Weights of a small GPT-style language model, trained from scratch on English Wikipedia: learned residual scales, skips across layers.
Each number is 50 + 15 x the weight over the matrix's rms, rounded and kept within 0 to 99. Layers, rows and columns count from 0.

# q: layer 3 attention query, 384x192, rms 0.163, rows 207-243, columns 144-191
# k: layer 3 attention key, 384x192, rms 0.163, rows 207-243, columns 144-191
# v: layer 3 attention value, 384x192, rms 0.17, rows 192-223, columns 144-191
# o: layer 3 attention output (transposed), 384x192, rms 0.242, rows 192-223, columns 144-191
q207:23 20 77 53 56 44 42 30 41 61 49 47 12 77 76 60 78 52 43 37 50 78 25 60 99 62 67 63 38 34 44 73 48 62 42 27 69 52 18 45 27 27 49 66 58 29 38 96
k207:66 52 57 47 54 60 44 42 64 16 53 29 17 72 50 61 56 68 23 41 88 76 52 38 70 43 27 41 55 55 56 61 48 54 40 27 56 50 50 36 36 62 12 42 30 52 57 84
q208:37 52 72 71 46 50 41 60 56 28 49 46 67 40 40 39 62 44 82 44 47 72 51 77 63 48 47 52 60 43 26 48 59 42 34 52 79 45 60 26 42 36 32 42 42 40 49 61
k208:72 47 31 39 43 44 51 48 49 68 53 48 52 42 43 61 49 54 60 51 33 49 35 72 49 57 54 39 19 58 56 58 58 39 28 44 68 56 65 23 74 39 58 54 15 15 31 83
q209:59 43 54 30 33 36 57 72 46 60 43 48 54 43 45 58 74 32 34 35 62 57 37 51 66 47 49 62 62 35 41 56 49 54 56 52 55 68 58 50 65 37 36 52 43 62 59 61
k209:77 49 48 55 54 30 63 55 63 49 30 39 42 69 38 54 51 54 54 49 47 54 35 66 68 53 45 54 43 58 70 48 60 52 39 24 83 35 50 35 57 55 45 22 47 83 46 55
q210:69 51 76 71 48 51 65 40 71 47 51 50 31 45 64 60 66 48 60 55 79 66 62 71 94 72 58 63 52 63 26 44 50 46 46 41 54 35 36 57 75 33 48 30 49 73 42 59
k210:60 53 51 30 47 39 82 47 80 28 63 72 02 54 55 57 62 58 60 77 65 58 50 59 35 54 39 20 45 49 43 55 58 27 32 28 46 46 70 44 60 41 33 27 62 28 41 56
q211:48 46 57 51 64 56 46 31 51 48 40 39 73 55 58 65 44 37 32 43 25 60 59 70 50 61 65 60 57 63 43 40 25 69 54 59 55 59 84 31 67 62 35 68 65 58 40 61
k211:39 42 39 55 66 46 53 39 44 58 26 47 65 65 53 58 42 32 55 56 37 66 74 64 32 47 48 44 41 36 52 50 55 55 33 23 77 58 42 50 71 53 59 56 64 59 40 61
q212:53 39 37 60 30 43 53 69 60 54 56 50 64 46 42 32 46 71 46 49 62 68 44 48 45 41 61 46 64 59 51 56 48 46 67 53 32 38 39 60 24 62 37 42 46 40 55 45
k212:54 66 51 48 55 32 37 66 32 16 41 53 38 43 54 29 53 50 42 45 57 57 71 78 67 37 42 54 56 58 52 41 27 34 54 45 41 38 86 40 26 50 46 65 68 37 69 44
q213:55 26 39 49 53 39 46 74 55 52 63 71 62 46 47 66 39 47 36 63 62 22 46 30 47 61 52 61 40 53 54 73 52 41 53 55 55 60 71 29 64 54 36 68 78 51 33 55
k213:42 54 76 59 55 54 28 63 56 60 34 43 86 72 60 49 52 65 29 36 35 43 41 56 67 61 37 72 54 62 45 62 37 51 54 73 59 40 48 49 61 68 55 71 61 75 70 41
q214:47 58 66 33 40 46 47 50 30 49 57 64 32 62 44 49 58 38 78 34 71 66 71 44 45 44 45 51 45 25 60 34 70 33 60 48 46 27 20 30 23 45 53 74 53 33 56 54
k214:36 39 65 80 39 57 57 61 60 88 43 49 55 62 34 49 50 54 55 39 55 48 77 59 69 50 27 77 44 52 52 63 48 51 79 53 36 01 37 59 55 77 42 36 43 54 66 52
q215:59 02 44 41 53 48 49 32 71 56 43 53 76 58 59 21 07 61 21 42 44 53 23 55 37 64 67 68 45 61 42 65 46 63 83 61 76 39 50 48 29 35 59 77 34 39 42 62
k215:48 50 23 71 17 43 68 29 50 29 72 52 48 54 59 45 56 62 37 54 25 40 52 05 71 42 66 33 57 32 44 40 37 60 60 31 55 47 53 52 54 41 64 50 52 38 72 51
q216:38 48 61 10 30 46 40 66 68 37 24 42 72 40 41 58 51 32 69 72 26 50 69 41 50 56 13 59 51 49 33 61 90 31 26 52 59 55 45 46 57 56 55 28 63 50 25 54
k216:51 53 74 51 65 73 21 37 25 68 64 66 76 74 56 32 62 35 58 86 62 49 56 42 36 43 57 38 33 89 34 18 73 44 58 54 50 30 61 22 69 55 61 48 30 28 59 52
q217:27 85 31 56 76 19 38 64 23 62 79 60 50 51 59 51 58 44 63 69 70 53 52 70 51 58 53 62 48 74 57 54 71 36 47 54 50 47 51 33 30 56 67 62 45 46 57 27
k217:48 45 54 40 60 47 27 30 51 16 46 28 40 55 65 37 62 49 41 27 59 26 50 56 21 66 53 40 99 53 41 64 65 28 75 78 60 52 89 19 50 35 31 66 41 59 26 57
q218:31 49 42 69 21 45 49 31 49 33 45 52 60 54 31 74 49 66 27 30 36 49 62 71 34 44 24 33 43 47 38 24 63 22 72 39 52 81 65 52 54 66 61 60 65 64 56 73
k218:36 65 34 56 38 59 48 52 52 73 62 65 50 39 45 36 43 80 27 38 72 38 29 58 49 40 47 39 44 31 40 44 51 22 69 64 42 64 59 28 41 58 55 57 69 44 41 44
q219:29 33 61 42 66 29 30 49 20 27 36 48 37 47 57 55 52 46 48 13 52 44 08 55 46 64 43 17 55 64 45 57 72 48 56 40 50 78 30 43 68 49 71 37 17 41 59 45
k219:48 28 63 40 54 45 35 53 66 25 49 48 53 47 42 68 57 59 63 23 44 41 43 26 39 75 53 21 63 39 66 54 52 65 46 48 26 80 44 62 61 45 94 52 31 56 63 59
q220:43 49 33 68 31 57 39 26 58 57 27 55 72 23 65 62 71 42 18 33 33 36 66 38 29 61 51 07 38 73 38 49 50 30 00 41 72 53 54 72 72 45 14 41 31 54 80 58
k220:48 40 56 68 59 71 58 65 50 65 37 80 52 45 58 53 24 60 35 39 65 62 54 58 37 26 66 25 66 73 72 29 51 55 61 52 29 31 62 36 55 54 27 36 26 48 66 19
q221:66 14 39 76 86 40 76 21 23 68 42 25 41 66 48 66 48 67 28 56 37 62 56 53 65 46 23 59 48 30 52 67 43 73 41 71 55 33 70 37 26 59 51 38 83 46 29 61
k221:28 45 52 56 48 63 72 19 40 31 47 39 53 73 28 55 24 36 28 59 32 38 63 54 76 39 69 70 78 46 61 74 26 50 50 35 68 10 98 28 53 50 58 47 77 38 47 81
q222:43 44 25 42 31 46 11 58 69 10 41 84 44 33 13 64 60 37 73 59 62 37 76 54 73 66 73 07 49 63 80 55 61 25 82 45 50 57 49 59 60 41 64 48 36 73 55 39
k222:46 37 77 45 35 41 21 44 74 82 27 45 46 33 22 57 77 54 57 48 47 30 44 66 59 30 47 72 70 59 58 63 49 77 39 74 50 34 30 56 48 62 77 53 32 45 46 49
q223:56 79 50 58 44 21 50 23 23 81 52 82 43 82 32 51 46 52 46 43 59 52 46 54 17 59 52 60 44 31 53 43 37 46 35 29 65 27 48 64 30 49 40 37 67 24 51 53
k223:40 28 46 58 66 51 38 41 70 41 43 30 74 45 75 61 29 53 20 29 33 72 38 50 57 48 55 81 49 57 57 59 12 66 71 69 70 37 70 72 57 55 55 47 44 38 45 90
v192:27 08 96 21 74 73 80 39 74 16 39 29 55 44 28 48 32 46 66 32 63 49 60 48 14 73 64 60 15 75 61 77 41 26 67 59 78 74 70 58 78 51 61 73 38 50 67 43
o192:64 42 48 34 56 39 32 68 52 28 63 59 64 40 85 18 71 53 49 54 62 59 70 58 33 62 54 49 41 15 60 63 56 60 28 58 58 44 54 70 32 72 27 39 25 99 60 56
v193:30 30 51 52 52 31 65 73 34 42 66 36 39 56 63 88 55 46 36 54 67 38 65 49 29 78 60 59 37 50 70 62 43 91 40 78 53 57 38 78 47 46 52 65 70 75 47 68
o193:52 64 33 60 41 72 31 42 70 48 22 81 68 43 63 24 47 61 60 45 38 78 72 33 41 67 27 33 37 49 58 39 36 40 56 63 14 40 50 26 33 50 55 51 37 72 34 65
v194:77 68 40 43 41 32 55 71 47 44 41 49 41 49 33 33 38 47 39 39 36 46 28 41 46 48 19 54 41 69 37 74 52 69 23 46 45 64 45 56 42 67 27 47 43 53 49 66
o194:29 55 76 17 56 43 37 63 53 57 61 45 64 66 47 37 49 49 65 20 31 44 40 55 40 61 64 21 17 66 35 40 53 55 69 61 27 43 54 54 37 26 68 43 67 21 47 64
v195:57 56 65 66 48 42 45 23 63 41 62 50 25 39 51 46 49 28 60 58 55 58 49 37 74 49 37 40 42 54 67 59 31 57 21 60 51 45 37 50 50 57 54 71 57 40 68 53
o195:34 53 61 44 40 50 37 45 23 64 66 62 44 70 62 65 75 62 39 32 37 55 41 46 52 56 41 63 45 51 20 50 55 44 62 69 58 44 49 53 84 33 77 40 50 31 56 53
v196:37 33 52 48 55 47 56 56 45 54 38 56 80 15 53 83 43 52 63 47 61 59 33 27 33 54 54 65 38 37 44 53 36 50 44 55 65 42 45 71 40 40 48 54 44 46 44 40
o196:40 38 76 72 29 62 36 74 66 54 42 54 56 34 46 46 47 66 29 50 40 48 51 41 55 43 64 15 66 44 50 44 35 52 54 47 36 38 51 61 61 65 47 64 42 62 63 54
v197:48 28 32 29 34 64 54 50 62 48 48 72 53 31 36 61 52 67 56 38 64 76 71 33 71 22 45 39 51 49 69 42 61 26 47 41 55 53 77 47 40 37 45 44 31 35 70 70
o197:46 30 52 49 71 51 76 44 31 75 36 49 40 46 28 45 52 57 17 28 70 49 49 51 30 86 53 30 59 51 31 48 57 52 60 46 65 62 46 57 31 66 49 34 43 38 65 76
v198:71 51 52 46 61 67 48 82 51 40 72 50 54 60 43 65 36 49 54 43 40 43 62 57 31 61 62 52 63 69 77 44 44 39 41 46 59 55 47 48 53 42 47 51 34 52 44 67
o198:44 55 47 33 38 41 32 55 31 53 71 33 57 45 32 53 46 42 33 48 56 57 54 48 53 57 43 49 45 29 52 24 44 52 68 61 62 53 53 04 23 21 37 31 37 69 41 52
v199:56 44 32 62 34 27 82 43 53 36 59 48 42 54 34 50 61 64 71 71 47 41 46 65 43 36 39 48 65 57 52 50 24 58 44 43 44 83 26 59 48 41 50 48 55 80 57 25
o199:56 47 56 38 28 67 22 58 55 36 38 45 50 49 70 30 42 57 40 19 27 53 92 22 54 45 54 25 37 48 16 34 25 54 38 61 15 52 56 50 57 46 37 13 47 08 37 54
v200:26 21 41 45 71 57 74 44 72 65 57 31 56 52 41 23 55 35 77 68 37 53 48 26 45 48 33 51 53 54 63 49 50 64 44 74 44 58 71 24 44 65 47 44 77 54 39 39
o200:34 39 07 46 35 31 76 27 39 85 37 75 50 53 77 73 61 46 47 55 32 30 54 55 61 31 74 53 28 52 61 32 31 53 67 40 61 22 35 47 52 51 75 34 27 62 66 44
v201:47 64 31 87 50 44 57 45 47 54 80 33 55 59 39 76 50 43 70 45 75 70 57 49 71 38 55 72 59 42 49 51 65 69 83 40 60 55 34 48 33 47 59 58 46 71 43 45
o201:58 58 46 83 48 43 44 54 68 19 18 27 33 75 37 61 33 60 57 69 46 60 29 17 62 46 61 49 34 64 48 58 39 42 50 34 52 20 10 60 49 26 50 45 17 38 45 58
v202:62 84 42 65 44 22 53 18 49 53 59 47 54 64 66 64 50 78 41 52 60 51 39 48 88 29 62 27 55 23 42 48 75 56 36 28 44 43 65 39 38 49 69 39 41 42 54 67
o202:72 50 78 52 69 42 50 35 40 66 66 43 24 40 65 67 33 50 53 51 73 63 13 53 86 64 29 74 44 30 27 48 65 38 61 64 36 42 51 25 57 67 64 62 42 66 45 72
v203:69 48 22 52 33 64 52 45 35 20 60 32 60 49 73 46 53 36 42 49 59 39 44 61 23 46 41 54 66 22 50 70 32 55 16 38 46 61 51 75 33 55 48 80 49 36 61 52
o203:43 49 58 74 61 35 40 61 74 26 47 60 50 49 38 46 50 46 64 40 52 27 30 24 52 60 58 18 44 63 39 48 61 26 53 48 43 22 67 63 54 28 27 31 56 53 32 55
v204:43 50 58 52 66 55 34 40 56 53 07 58 29 74 65 60 45 47 36 25 58 71 28 32 46 32 29 31 61 72 32 42 63 48 55 45 82 65 44 43 45 40 23 68 42 51 46 53
o204:35 40 64 56 38 38 41 49 32 48 76 26 54 44 58 43 49 45 53 25 42 54 21 63 65 46 51 65 66 37 45 78 51 42 48 49 60 65 70 44 54 50 29 45 45 43 47 58
v205:36 28 64 47 47 59 32 56 42 63 82 66 66 66 53 52 63 41 32 44 45 18 35 45 71 50 45 47 44 61 46 32 49 51 29 45 42 36 48 35 40 55 56 50 46 33 33 36
o205:47 56 39 38 45 71 49 62 44 47 52 50 61 72 41 62 52 32 59 48 52 57 55 46 35 29 64 35 41 65 52 30 67 68 51 53 59 56 57 56 47 35 55 59 55 27 66 35
v206:39 36 60 49 49 13 62 45 67 58 44 26 91 50 42 33 39 18 64 41 48 28 39 82 42 48 54 74 55 46 57 45 56 79 24 67 18 69 61 34 53 32 53 53 53 43 50 44
o206:40 68 63 50 30 54 40 48 44 69 66 55 49 39 52 72 54 57 42 61 52 67 77 25 38 28 62 44 41 47 33 44 53 50 25 23 53 28 50 45 64 92 44 41 60 45 56 41
v207:45 42 43 46 48 41 45 61 75 76 51 48 45 19 40 24 60 73 62 52 51 29 32 37 54 63 52 33 66 54 55 66 40 51 58 54 64 62 44 55 58 69 27 48 54 61 40 54
o207:54 28 41 67 57 33 53 44 51 54 69 91 23 53 66 91 64 66 44 34 62 66 45 40 17 46 59 18 54 48 39 65 67 74 28 56 55 58 59 45 63 68 32 50 44 42 56 42
v208:57 40 74 19 52 46 66 39 60 57 64 44 40 53 58 74 46 76 37 44 41 35 48 53 50 60 45 36 23 40 45 68 39 66 45 64 42 58 82 63 57 55 49 84 58 65 42 59
o208:66 28 18 41 81 91 41 43 64 36 74 47 57 54 58 53 43 45 44 54 54 44 48 43 40 73 58 27 61 58 72 45 47 40 56 66 51 49 50 51 28 40 34 31 45 74 60 57
v209:71 49 61 56 47 55 53 65 70 49 59 30 82 52 60 44 52 45 37 23 59 39 83 80 37 40 51 65 42 63 41 29 16 42 37 53 36 71 54 29 61 24 54 70 72 57 34 39
o209:32 50 27 41 51 51 30 40 34 27 40 47 54 44 39 60 76 51 58 72 55 77 70 40 44 41 32 36 65 47 39 69 65 51 25 68 58 68 56 66 63 40 02 56 27 48 36 40
v210:79 52 82 39 99 33 68 36 56 54 59 48 47 66 26 57 44 53 49 55 34 79 80 33 45 43 48 64 51 79 52 58 62 36 60 59 61 51 55 80 45 59 94 47 34 56 50 51
o210:38 59 30 38 69 45 39 84 50 58 39 45 41 65 86 20 53 62 35 55 51 63 81 41 40 81 50 50 45 24 56 54 58 43 59 38 63 49 32 23 36 63 79 27 38 39 39 63
v211:69 44 45 57 61 42 54 80 48 49 40 46 41 44 40 49 54 49 59 41 20 45 48 31 59 31 28 56 73 63 00 33 43 44 60 64 73 68 63 43 39 46 47 60 36 53 50 35
o211:75 71 28 53 46 64 81 79 30 57 61 50 48 40 65 44 62 50 70 30 58 18 65 61 47 56 37 21 66 43 73 87 50 46 61 39 42 58 53 30 52 33 90 42 68 57 64 58
v212:64 63 75 28 37 43 39 50 52 32 52 43 87 36 47 53 60 67 60 27 65 53 51 59 42 74 31 61 67 49 38 81 42 57 40 61 42 45 81 39 27 50 66 57 30 49 23 76
o212:59 74 62 61 49 37 78 53 47 48 62 43 45 33 41 46 46 60 43 60 59 42 50 68 53 58 69 25 62 52 73 32 72 40 61 49 54 73 46 59 39 66 21 61 61 56 48 43
v213:63 60 68 75 40 42 55 20 35 53 42 70 46 78 69 46 83 89 40 56 30 71 51 16 61 62 54 42 26 49 43 36 22 99 62 54 34 25 31 66 41 56 36 59 57 49 21 57
o213:07 53 50 71 41 70 71 72 40 55 28 78 43 65 65 61 46 13 70 34 39 43 40 53 45 47 44 44 41 81 39 72 70 41 67 57 15 85 33 74 55 25 49 57 40 41 45 42
v214:44 62 58 32 67 65 60 62 44 38 58 62 47 44 58 49 34 45 39 70 38 50 44 45 58 46 48 38 57 38 38 31 43 47 41 34 62 50 34 55 41 72 56 41 12 57 39 38
o214:70 17 73 37 59 37 65 53 57 31 51 41 58 49 61 54 49 57 50 75 73 50 69 33 53 53 70 31 55 47 44 54 17 53 45 64 42 87 46 62 45 28 62 49 66 24 62 34
v215:42 56 47 61 44 35 58 41 33 50 35 42 61 91 36 54 51 87 62 59 30 46 45 42 53 49 58 77 36 47 60 46 67 69 67 43 39 42 33 81 22 39 59 60 54 61 57 62
o215:40 37 44 27 29 60 54 62 74 65 32 20 46 47 56 50 50 68 66 39 74 39 61 44 53 56 65 43 65 40 46 50 30 37 82 51 18 35 41 28 37 48 49 96 43 59 59 42
v216:46 71 76 58 37 56 56 42 44 73 89 53 35 69 27 63 40 39 52 82 44 27 55 35 48 31 54 54 69 53 46 49 28 63 37 56 39 67 49 78 60 55 38 60 61 49 49 32
o216:37 35 42 47 28 80 25 63 64 41 62 47 62 55 44 35 47 57 45 37 62 49 87 53 56 47 47 44 47 62 77 39 33 60 57 61 58 52 71 44 96 55 64 61 56 45 48 27
v217:82 48 63 69 59 38 55 67 20 52 30 53 29 48 32 21 33 44 38 62 40 66 52 41 71 80 41 64 40 48 26 47 25 71 57 78 52 47 51 72 57 43 51 49 64 52 69 52
o217:26 58 51 47 68 72 29 50 61 71 83 64 51 59 52 48 52 56 56 41 23 34 49 54 27 40 34 42 14 53 57 77 34 41 57 39 63 63 36 53 71 59 54 50 25 76 43 60
v218:33 51 61 30 46 47 39 38 84 69 49 48 43 37 42 52 52 62 52 17 41 45 38 55 30 68 58 49 00 45 49 44 67 37 48 54 52 39 39 47 42 22 46 55 47 53 55 55
o218:67 40 59 35 45 73 20 93 73 61 65 43 57 42 34 32 60 39 37 58 52 52 62 52 48 64 48 43 58 43 47 63 67 44 25 47 58 76 48 36 62 67 22 41 56 27 53 47
v219:35 61 52 53 53 36 45 62 74 55 46 62 66 55 19 34 37 42 74 51 54 62 36 59 46 37 54 57 48 49 52 56 65 48 63 59 44 69 41 53 49 68 61 73 32 45 65 29
o219:53 52 39 50 50 55 55 70 34 58 49 54 23 52 75 37 72 38 52 40 58 50 64 51 45 68 70 19 68 41 42 50 35 59 64 33 68 38 42 65 40 39 50 37 63 68 54 41
v220:61 73 58 33 89 44 20 40 56 52 70 31 60 39 43 66 42 53 12 70 29 37 50 54 60 78 48 44 34 38 16 51 67 55 41 64 44 63 68 50 47 52 38 22 52 70 37 41
o220:66 48 43 48 78 49 53 52 43 44 52 59 64 57 23 69 56 51 53 81 50 30 53 58 76 29 56 80 48 70 54 35 43 51 57 58 28 55 44 64 62 49 41 50 40 43 74 35
v221:33 51 50 37 71 43 57 65 44 56 72 69 52 45 44 87 32 61 56 63 36 50 79 46 53 49 65 70 54 44 56 37 47 57 48 70 51 62 37 62 38 50 62 37 57 82 69 53
o221:71 73 45 43 24 53 40 67 61 56 16 37 46 45 25 43 61 42 67 79 61 69 62 34 33 56 36 29 53 38 48 53 19 45 52 53 47 48 73 63 57 43 46 64 39 44 48 29
v222:45 52 42 49 56 41 49 59 36 22 33 58 28 75 48 49 55 73 66 56 32 46 58 55 30 29 47 31 36 72 54 47 64 83 58 48 38 51 39 53 56 52 45 55 41 22 52 68
o222:43 51 52 60 40 37 31 51 73 56 26 55 50 54 59 31 51 33 58 41 51 39 37 47 54 61 38 49 59 59 43 49 61 52 26 48 45 42 42 62 20 37 42 47 64 52 56 55
v223:79 50 18 52 56 27 39 46 27 41 43 57 27 47 49 45 29 58 51 53 44 32 29 75 40 59 50 46 63 78 34 55 34 52 45 46 60 45 30 56 47 52 43 46 46 73 49 70
o223:68 59 41 73 76 26 33 31 55 25 60 43 53 70 58 50 43 32 51 20 59 36 47 39 54 39 50 48 47 69 38 52 61 63 50 61 17 49 52 47 19 43 62 28 52 33 49 50
q224:57 54 58 70 35 62 48 13 23 33 47 62 30 40 53 61 31 34 23 52 51 45 40 50 65 49 39 43 17 45 58 41 69 27 52 74 36 42 59 38 59 45 55 36 49 32 42 48
k224:69 51 57 57 61 58 62 60 28 36 58 67 63 50 75 47 30 66 59 53 55 38 43 50 67 50 53 50 82 55 40 61 45 51 51 37 51 72 60 43 53 55 48 14 63 53 35 51
q225:53 38 49 26 45 60 36 43 36 52 49 73 55 66 28 39 27 50 48 63 67 52 39 52 49 58 38 78 25 34 52 87 41 46 64 60 61 41 52 48 39 50 43 46 54 59 40 72
k225:63 30 46 32 32 35 52 49 27 50 67 57 68 59 44 62 50 54 49 16 43 60 46 55 51 42 61 54 63 41 34 61 46 51 54 49 51 68 40 54 32 48 44 64 46 36 69 68
q226:63 57 43 43 44 41 44 68 59 55 56 61 68 30 43 45 46 58 45 42 49 59 55 30 46 76 40 81 43 45 52 30 58 43 41 61 49 52 68 32 42 24 61 54 35 51 51 61
k226:57 43 56 47 44 42 50 67 49 54 40 27 53 59 53 53 54 48 63 37 64 58 76 54 63 60 56 49 74 55 69 34 48 63 48 46 36 51 46 55 66 34 49 59 24 47 73 55
q227:68 50 30 53 51 62 66 63 63 34 41 54 45 59 32 33 22 27 41 43 47 36 25 56 45 44 59 63 45 51 52 67 51 46 47 61 65 37 75 44 77 27 53 57 44 37 44 16
k227:41 32 52 50 48 51 30 85 34 41 40 52 65 79 37 75 66 49 46 30 61 65 79 40 31 53 61 32 58 56 66 44 56 45 46 41 51 66 48 40 28 59 58 43 57 50 56 35
q228:52 49 63 83 73 48 39 68 58 37 48 71 58 41 68 29 74 46 54 36 32 38 50 31 28 54 76 56 73 44 63 36 59 49 50 49 48 14 76 49 52 77 46 63 74 78 33 66
k228:49 58 46 43 54 58 60 62 36 42 59 45 39 46 82 34 41 56 27 61 42 57 63 34 40 60 59 56 59 47 70 46 47 71 81 51 34 71 80 59 62 25 64 37 45 72 57 35
q229:37 86 45 69 44 64 35 50 23 47 56 54 74 53 49 52 61 50 40 60 49 51 54 41 58 61 36 49 29 38 62 58 31 26 81 42 35 28 06 46 36 38 22 54 59 44 06 61
k229:36 43 26 63 45 30 31 32 46 59 57 39 58 64 59 67 66 44 35 47 37 87 62 62 55 43 46 52 42 38 66 39 50 19 31 47 42 37 56 26 54 41 48 72 44 49 77 68
q230:55 28 26 66 26 49 66 65 43 70 53 50 58 56 35 65 32 49 37 53 53 65 39 86 62 50 61 78 75 45 59 65 14 56 77 81 50 33 32 50 46 32 54 52 46 38 44 35
k230:41 38 61 35 58 25 46 50 37 50 51 37 62 46 47 38 41 40 81 21 41 53 31 63 35 32 47 53 52 21 63 67 57 32 50 62 35 41 52 48 29 57 33 45 53 41 56 52
q231:29 30 51 59 33 43 45 57 38 30 66 38 42 42 47 42 71 65 40 59 52 48 22 57 36 38 41 44 82 53 42 62 50 62 61 57 37 49 45 51 40 43 52 54 46 42 47 56
k231:41 38 73 62 39 54 37 99 76 55 31 31 56 60 54 29 52 49 53 28 57 59 50 37 60 52 38 51 66 40 58 65 31 38 67 58 40 61 60 63 63 97 55 44 71 44 02 46
q232:47 49 62 28 49 48 44 28 51 38 57 49 76 57 72 63 95 57 07 42 50 60 52 39 51 65 49 51 46 57 47 31 42 48 54 34 26 38 46 57 59 50 37 35 09 58 51 42
k232:40 54 43 58 58 55 42 17 53 65 55 64 34 62 52 42 66 39 44 22 46 58 23 39 65 30 49 59 21 62 29 21 41 61 32 82 25 23 32 39 42 66 42 25 12 62 46 62
q233:64 35 41 48 57 36 59 64 61 80 57 48 62 52 53 47 54 51 44 65 60 49 57 39 37 59 63 68 35 49 50 53 62 52 56 58 43 48 64 37 49 37 52 31 57 41 36 27
k233:39 22 60 39 28 58 19 67 27 72 62 55 39 53 72 56 59 47 29 53 50 66 25 36 67 53 65 72 32 51 63 51 53 39 57 55 46 56 42 40 51 45 67 36 48 29 61 52
q234:46 63 49 66 38 39 52 60 54 61 54 57 53 24 42 48 39 47 69 64 97 29 67 63 24 43 40 67 50 10 33 74 59 55 31 59 62 47 43 46 42 57 49 58 48 52 34 45
k234:57 35 32 53 44 63 42 60 47 50 36 72 58 14 79 42 46 19 80 95 62 36 59 55 52 60 42 34 62 44 51 45 47 55 35 71 43 61 68 46 09 47 70 79 67 20 35 57
q235:54 67 47 46 59 47 71 50 39 80 38 54 69 32 73 41 50 64 27 47 53 10 66 35 67 23 56 53 63 61 74 58 40 27 73 48 58 62 41 62 51 42 58 60 36 73 63 41
k235:64 61 53 35 40 43 86 61 50 57 42 32 49 40 49 38 70 48 67 62 71 26 51 47 39 42 46 59 53 72 66 53 52 36 53 46 59 78 43 70 43 52 56 38 59 74 44 38
q236:75 43 55 40 36 14 41 17 36 36 73 31 90 36 68 40 77 47 42 42 33 43 82 40 59 40 48 58 49 75 42 41 52 76 84 41 41 28 58 46 59 41 69 68 60 45 65 16
k236:47 51 53 57 42 37 65 21 27 30 80 53 67 31 25 66 68 51 72 14 38 36 59 19 44 37 51 58 54 59 48 54 31 81 77 40 37 49 59 29 32 48 53 45 53 30 44 55
q237:60 46 44 72 33 63 49 36 47 55 36 33 47 33 33 78 53 58 69 35 50 48 40 46 65 04 47 43 62 53 39 73 48 74 56 43 45 74 36 41 56 66 69 33 27 40 55 46
k237:20 29 18 51 69 65 57 25 77 67 59 60 40 55 48 68 44 73 53 50 50 49 39 28 21 43 20 25 30 47 99 35 52 38 66 45 44 78 38 34 36 42 48 46 25 41 64 59
q238:39 45 67 61 68 15 38 50 58 52 73 39 53 64 43 48 60 33 39 38 54 54 82 48 50 71 42 53 80 64 58 50 38 58 65 14 32 49 59 63 24 44 36 47 45 65 52 33
k238:36 41 68 46 35 10 47 43 55 61 55 38 32 68 33 50 33 24 34 49 55 48 91 38 30 40 72 78 60 43 45 40 52 35 44 48 38 38 62 60 41 45 45 62 71 57 40 60
q239:67 67 55 30 52 52 47 44 46 57 62 54 38 53 31 52 72 71 53 47 27 49 39 61 25 57 52 45 19 92 60 70 37 87 49 33 55 42 35 48 47 42 21 43 53 46 42 60
k239:86 56 72 45 53 51 27 48 57 66 60 50 41 45 27 36 59 45 58 66 36 31 68 44 40 55 60 45 44 65 61 40 27 68 66 63 33 34 40 47 43 71 00 47 45 31 52 33
q240:48 56 47 62 65 42 66 49 41 49 46 44 60 64 31 57 53 59 47 49 84 51 45 57 30 53 49 49 43 35 64 61 37 53 70 47 55 45 50 66 59 30 44 50 71 37 41 40
k240:65 60 21 32 29 48 58 47 90 44 51 26 54 47 54 42 34 80 43 46 65 72 58 37 50 60 29 18 42 37 46 36 30 64 50 48 82 41 72 54 44 61 63 44 40 53 47 42
q241:47 48 60 45 39 60 53 50 32 67 47 55 35 53 49 44 47 51 48 45 50 59 60 33 76 34 68 62 64 58 58 45 44 28 61 63 39 49 48 55 48 64 46 61 36 60 66 54
k241:62 48 51 46 58 44 61 48 55 39 38 43 59 40 27 62 50 55 62 42 65 40 60 63 59 65 47 62 41 40 36 61 62 66 49 53 47 29 26 54 70 37 42 72 69 55 18 57
q242:33 47 69 28 68 56 46 53 50 31 61 51 15 49 70 60 49 16 49 63 56 59 35 83 43 40 73 50 78 57 47 29 61 50 57 38 61 50 78 54 66 39 59 49 31 41 31 70
k242:45 64 46 48 65 48 49 47 46 36 44 81 31 25 60 49 55 32 61 86 59 39 46 36 60 57 49 31 30 47 63 65 36 71 64 49 62 31 48 85 59 39 51 21 33 54 28 36
q243:41 48 36 52 37 50 47 40 39 53 71 38 49 35 56 55 40 46 45 69 50 72 56 46 53 51 63 61 21 48 39 74 44 45 52 57 42 45 55 59 67 56 64 64 59 32 32 78
k243:56 47 58 54 57 63 50 45 34 52 37 41 43 60 48 75 42 48 73 33 56 32 62 57 34 41 63 62 36 39 34 62 41 49 61 48 63 43 21 64 46 54 41 71 61 38 36 49